Part of a small language model's weights.
Size: MLP 768 GELU, vocabulary 16384.
Architecture: learned positions, normalized queries and keys.
Training: a variant of Muon for these matrices, 217M tokens, 13227 steps.
Each number is 128 + 24 x the weight over its row's rms, rounded and kept within 0 to 255. Layers, rows and columns count from 0. Numbers have three digits each. The size before them is the row's rms in percent of the matrix's.

# layer 5 MLP down (transposed), 768x192, rms 0.186, rows 646-679, columns 96-191
095:150121132142152119120179117119128149114123158106124141151141139086119136127141141189156151098113095146105121108121116089126103142167111156154189149100172105127129117155100116119076135157135135130132111112098137112115120133103109114119086122117120133115145125118085102132105135146108159147
097:115131128119132120133138135143131141104052099145130111152160130103106108117156117099105126120165108152133110107098122151120112122130163109117098119167125127135104137093199100128134153100131143125118147155124129101161078153141136137111127135140091149112126104155171132130096135124113126119
091:108098121174161070090125147141110129134118146110136139128160175123104079114124145128096119105138130107142104169150102133154134103071145119133133139136136102125124159122087116123122139145118146092132129107156172167102147149139126133143155135125109175117099138146100087156096097115143128128
095:094116136099123116085108137140123114127082140094151109127137144101143084133159109093129122120132140109116117169118119137146149153159135144154128122107144123149084179103109085149176140123127152113127122112148136093099096161134124140146117167135137119190150141162104075127154130130121153130
094:126136114148166142117156117125131078094099120089118131108104119089138141118138124116131129147137115110158092103141138118087115163168116132153120095163131142169114144137124114150151133119119094191101122091153147134120132083148163094144105115153102168097164091109134148120110130120146086146
084:120180095119143145120181107105134140169128117152095129135172144105130116096139093158132134117153147166162141143160079110134149122134177114113108120161100151125101123120103113144113136103110168143185123092130138135128181134151139084101126113112178110085125132121088090135095138138127134152
092:116102090153098126129103161148112139103086125128112116152152093146141155140146098140102128100124112099129194111135132075124096111124138146117156138089086145108174193123147058141160137108123114146169132155101168129100108103134146097143157103113129142184168132121116100138117131123149106095
098:093096109138149166119100184145156138113147154113129121141118112132137163068125138076105136070147107147090058114118100111130167112181128165146164145121143173149148082134152144118152149088138123122121120086109114131154116147138173091148123135124153161162091143113159120125093116095143094135
091:124121131118153154114071097125135143109119127132162131153121108114139163105169108131158126153122136125130108136144149155126109095080129114105123099137142134108131072135115131098153162148121143140146123140118171091153199137149138099150114100151129134156155120092138153132175128130155147141
103:150128147149148175112116147122072130062140128163107153169187126130121112145135149119125147125102111132146120140144133123159121132132105111145124111134145128091153119134150093112087150118089138134126085096137083155121146118108124116126111118122096134107174151099152131126140095127154126127
097:147100145154110123130145120160108141161138133153118118181168115132093125111126098103088122148159138139129125145097128116133145119118127152092121138183105160114088108108122108119144092114156163088176137155151100147122082117149174095126135124109120074162131103159141088116166120124112149122
093:108067122108123112125144148117149141113164112159133095138108124099131136123123138159130133126125127115173127120128115151125117158126107154155125168121101164166119132146153079135152142085108136178127120150149091117137124123100130149092154127129156101119139109111095103161133107069176116119
083:120152189150140112128102082114090110160133121123140095127140116152136166122096085095097109137125132150118117146133150108148106084135108098143102112135123123087122139129160116131123163132200119134129128126138122139088145144144107149117077141119154114142147105106152131103114117120127180067
095:094148130146114113146146183110093134137132166131138086134106114114123141091113115113137136156117092096180103112130131146158071130162119123103171118103129144133117131121152154107143141129135092118124128170117099169123087108124100162079138095121127109126127109165117087123105116126132157129
108:114115104112129152127124166090111135103150173141117147144148109136126136144161092135113124089129187130150067148092165137143139102128122212120118131154132107116143133117123144085113154131169084123116125136119147113107150117131151082108163138101126101138169085137132124189102151128139139096
139:178119084146147136067112121115119138114133152128147097131085149136143126145156079143187141107135119102123113101118154158110107134149122113145087130115153127130104093139172139094136148119119128160126183065114172134106155111106144132119125197165113139166119088123098125104127161151150151098
119:127131064150114101128095077170109154108116171074146114139084154103121118135139123153112128154169130104169113101137148128118130126132126126154157116144083151104116104096140141116110142175129119133112120140123146107099123153139092101173188117138095149173096112138144140137106131171121119129
085:134136119126120112095137102136132122116132119121114103132183139100138142104113186153145153123152106123182104119131149177153126094117105110151125139139126133153087115119078109153108089111164092099110124086115173086145114071183163108158126161107123127108133087122149139136123090122151117144
102:107146099148124133088101162104113108167128172138193131112112118131148164121104123125102099141128123119127138131121145138125109136175146093125187140112154155140135141064094137132118126112143118119102148156119091108127077128111124155137153142101130130125122125124162150157145132132151139138
097:142112124141147138130132118131132104125117118130113162187112144144115153144158156117078113085151149118131140167078157156182131116124136152136157118123141123085072127114162112117109069178088118150126093128126122130147147095136125103143128145105120125161142138165119110106106118109131120124
104:149156089118108109098156090124137119105138089118124126095154114126170098141151084127183138115135129143143108110131158151118119107138165138120131091098144136151103105170114133084110097106122141220150104124173128117154122109148121102164149155084090083139105118086122142137102128127129139142
102:124161106096143158087131135093168127123168123160137127121091162108163164100123134123143145158126099131084175092171110129069140100126119126140137109146148140118144096138169114127139120111136132141133141136102125112158162100166100143157107062155115135183138145167107105076139146105150112176
107:165133144129141112137140127194180173147119119125100115132066163151105164084109105135131106137114102143070131172139136144164129152110140124146139083147129137119147145128126121107179094150149132151033121127139166150150138114153153168100122102110115100129156151111168112136126142091119111107
103:111121135137137046157148137102107096135102090115119087133113095141136147122120116122170132159156103129092142137102144090159099196143146104127109130098170121097151118128154084122161097147126130148129147150119142111124133152093158138139154151162121123094146095106121104119174127126119139154
098:117134106158148103161105128137165136099082111129120133102121087130122155120135176165119108162099099081156116127152136142159108173154139135098150168069178144126134089149134115121129129089137142141078117153138137109122085099155137137122147119124163143097122128109087156171106153131112098110
110:119136104132108158140113118109166137089135078104070103152194103142119129100125107146089136160116143138130095117094143086149135122125095128126118124126127135140115123140098131100104122129154109117127124147150134096111155143121124146101125114133124125114104097127143161111116165126149106127
099:119128131126094120124121132125131138157118117156108128173096165097150120129081082139161096141151129105129093097133148077094131101133143141112137168101117124084107126100148120132159144120070132120113121177109123149138096129126068137084149139116148145088111104127154148146129156130131119191
093:099111125122133111092121106148131154100121125114141159155157126104138109086145151147063137120125133118111146180182199124133151140114127187109159132126161129143162085139164122094143091145143148129144113111161139147102101094134099152131174133127111156126110125119120111137127132138115108148
105:166120136137145129162133108142108136127128137132134105135095151140113127165137135113158114166162091127084121105131141147115102103095164115112122087152117144115082096103117162134134108087137094137123175133141139094176112136095064143124101107114114136149139137128130127140114134103123124153
099:136174132129144174100131178117159119127094117093137134156153143123113134114111160117138107058148144095128157132118104143154163143146163128122105153150105092168159162119099119123066132126142103116163132131132106132105140080156173126095119110121148144120172082124131112156147143121136072116
098:125116104110166164123134107156069188123095086095126108155122122140116173114109094137142134144106151085132111122104108116139106132107113136124136108148078111111129185120117097144096154143169113159156168162113155142130174150133139128120123160128155144151141160185136095134155110091106114131
100:122101128144157088158097115123142144142128141101117108157137144149117135131124176142110119116135136135105083108107136102145148160189144125165118138115163092153096145108072097119124124126129100123090184180134112168153092104102138121146128175146125109156141175135120144130164078109088140158
146:102179092121195120138135150118124095119181122103104098161146153123121129124092106126092092168129110138118186140135118128141116131114159107129123123098131103090146112092131101133107133127124157116106086147105177142098155113149095125126154093106125130148132148081160126092135177120094119117
114:153113098133144103084159173143127118160146120133135103145106141103097127152110110120133151105141177143130112119114145092135135148147141175145148128136122119126102164146117172162097158175122114120108153110127116150109091106139140123117181158079119112148104119119147112162104124132143101133
# layer 5 MLP up, 768x192, rms 0.132, rows 647-680, columns 96-191
092:103073141093082102148104095084108181146117117145099091123115133099113149103140132134085116146138138163122132155174108118141144127166132178150126110172133143174142153154120099110094136131150159124133103111149101161190140116141155119117131146121159114140137089114130133163105158106091158156
090:158151146115127121123124118124154150129142112145161109112102106161161140162124130139116138136092109113112130121111098120165154144196111127141140165144140149144113096121127104141131063111061129132123130101145111121096101185119141113155127139167084149077098142135127153154149171123125136155
091:123140175147134145094131114155154167143107142082158163135134144152173092123129182085114156100113153162168102155132142120164106111115176090118141151129127137089102132088124115130093132139118120150129120108151112087181112140121137153165101103129101169108135136132114105160142146110091119091
099:146154131121139086097125173119128151112100132097153108140096154098159096154146096110149102115119147153079152120123115130143125161077144095092114131161138130098079133143134092146165140140096159169137172169127102152112121129138158193087136134134143132132112132086099143124141166136129113083
101:094085130142129101197107159136148158126118126126154122154121119137127166117104116131118168124105161168107130128144084158116111098133119141141119149102136089118157108104099121137148176151129105141157083118159130091102162163071097138136123142128149114143151110162086123137146114159058138184
095:106133122114087102158094117127174099095107164076091121132150114127090132098115114142169172150141099143132123089154136118157090081140125106088172133086139123127164137146108157145134109150155152124102126122129112131126116109137151136149127117119097143132087125100136142125095106171129085124
091:134093106163189122127115154143120111122130089153120157118166117146105089116115162115103121151149136146147134125169133142130121128116111153131141140175116139107125126105120082158159160125138163156150132170132082127107089175109103130097157163080137151147087139120142119122099169126131160153
099:164161146129094112098149121135124137127122120136153170139069104123134116129105117129074117103151088117156146119119132134083151111101165170116157122126091142144171123083122151130123103138125111114139146130095148150113100125119112134109084156079164151154132166154142087115187129089124119121
105:131143136095139104140096106129112143108121097113078102159160115147093122144107122097122100154096102136114116102116131135092176124101138156145123074088157118114177111125149104117132118135136089088127117149192122129127140082136119174172125095110109139148164127129061095113131118154145110147
090:161128148118141105143145122142158133163146082127112101118126144147130120143111135112108110153162130130188145096130142152109139137116133104101132122142144186093112095165138147124158108157132123116139139182145121123134130151081147070124146107122128137134102093133081103153131139167151094126
098:117134114129146155147170118131136146161162134103109166119145118109115101090131113129079143174120129157104146167105128074110117114159123102101156101091139116120179138174125134130166148141122174089132098100140106140165140123097149139110085122137107168117148128117131150071131116107136155093
087:096124146097103151121109122141138130140155146096083121110153115123105133154103098146138155118187180101139109145142121089118100142140137123157116110153149129143135160149121136122172089165154147117156148091140124112131142108149139085124104144132108171098156157112152094164105174124097114115
094:136115105131117135107134154141119102125079149139114153142094141081158121105129136138130092125128154167143130140129120105188127144119082090085144152154119114098119133093143156129164086154143142123132112107127107150142143138159112146100109106081091092139076150113089139134117119117140151155
100:160078133138159088160123129088134109072142113142140122120134154133175134165091097096091131139108139151131157115102120104153112112137079138094125123126106118119131147138125149111102108131125103111168102111114128127179164104158096158145117109133136129135110140150155145163129151130118098149
121:100114117128150119117118130135152153103113130131144153166093076132135105128126157080171159152131116157163168159083146129122188137095099137119130139150131103129069122123182112112101162146144129147170122101094127106111130049177140087100136165109106133126134123122138113175092135132121126118
117:155145156114121159124159185112119139133155109141139128115130089114145144110125141105109127118099096145092163163108163087157170096119134145127115117121126071145136108122151144117129110103120112146142172109165144109167144068145146132098097150134153125123158084133173124092165126085150101122
094:128114140125151098114107143083137131081165142133094093109098129139165133138118147149130130112089136116145102147104129145139115115091105136103120130121137158172100180087155095142104129144163161134129145177155102127133154101131112112125160113133180096140121102131115123125156075131089055198
099:165128156125074157173137140105125128126182109146146103112160089130089122120121120102107154105136108140167131155158157113118156138115091157124106140111143117170110168145163155137161142151093074145161153141114113093175130126133150111117125142141111135125195109115117130075104130119105098112
094:135090147117108159106119122159175060124124130085099151160141131073121101154165143106089139118126163144113173137159116154123110157105128101116117153091163130129119153125103157089135169125127161110127109109105151132175159131140142132092132144148155162115180147136137119118158160113090127071
102:139109136104031151116157181157150183117096115138111153141124113121147137153146087107075088131130160150114125145156104096118109114115120153126120121134140174138133116099135155122104159086118145102129128089116097134130178139102142116126141157131104138147120172136154151133114139135115129090
105:098123139111124102163140134122122091136143124118131130152130147137096126138128162105148125108128106192139128086165124118136105103131130108116157157124116140095124148114138127166114129148104124112105140141122118142105176094134133198120178145129100105179164115143108117098114123129138093151
102:128188126093144138126141134116123132103150139102093117104167086097164138105135157159131140095114142112096129116134127100145142098146077147102092150148140121108105128095121130117089131123131123147174118119113106146122137106093170112113119123130123099101134096154125108126144143148120166159
103:160105135121097106088113112141118110110134118130117131152115182158119115144083137146070050128118128144133131087161101193123158145107156127132157136109122202134154133156131125128150140153143142137133125143137109106110125174138147120144096143106113150110131153147104127118128123125116123117
106:150136131129181150162111121101094088135171121136142094151145111150136152137140180101123132105169104107156107171101165133128207084103097118139079088135138106120169138099153132120136128153119138089165111118147117133153136136147127141142118127122073109151124157103148131090120121140138151129
092:130149126139130170133154118094114112113123103084079171146188125131152154144122121111120119125117139146111123159134149123145096098122107117119158103110106150142108127117119116119095108162160132105115115142144121140115175119128115176130075074119124127092128131127139130170120154137117095094
098:141129146099115162128114144155149119151140131147135137159087162148137099106147118106087120123116170120137135125142145062113099120136138113121109144102119127154103146132105131152106149146104127169139165134110127137092077211127135116088135116125079119130101136118107135114162128145116166124
090:136109135117127134140134136127130148126109148161150124108147090127126130119124098146151069143166160122123130097110126091113115130138137121091084122140143093144146085131159131122113099113150145192155112150091092130127125123144076151188102142108104145075135153142149135135114128084085122155
110:131138092119118144096127094112145131145187127111129088113139099134119120150099154144095156130130098147172103171139134114185075143154092109114160106151164118143136137142123183125125158114129074164171161125139106135119115126095186167103117131142109164076085141107136140159156091109125126138
099:165140133163126131121161160109121141144102153112171132144144113180115138123093143109141123118140139108146143129135120132109141107100149116142124114091131126157152054103182179138132150118138135150139130134108127152091154136140111153108141093134135142112117104138113116151112075167111090098
095:092087131088137122151148103116126117103156111093079094119142161119112153140108113135116143101118120104152122141139155075147116093141110153123142179142129125100137144129099161164120142128119125174152119113118075105148167117114125132115115158161163095153137151159143083095171118124113110128
096:157167135155121122105127096126141126098142128134141152138119161106098133052164150124168124130083137111158140096115168130139148101116120126143107176151100095142123149090140120111165115072084127118146125136114135143100110164115164093117123132131156103116163137124081081164134114127157114205
129:100131137158111116149103135160168115178140093136107107107101119113155104131148171127121160120108165091137164139111143106108137114178123162164106158144107124134122103141184102156140110122133110149156129090172143138151129110103179108124113120112134136132168096133123095122093159164149142123
103:098100120082136121111122123166149148096133083141117136136097142131157130131142116109115137129179149125138115129121120159154184121132145131146110118146117137162134127125117191079104150117151110123156115105159094086137125144188096127125168150096141091103127113197138114142064119157106090129
155:099156139114125120126123136113130114145145080136100091099145116079118128119137127158125139094118168115177116152150131119171132134196122185149101126183147112133124139132136111149139131125139115132160124154149125110164178116106162157074147134117078130129147108105157112140162147132161104156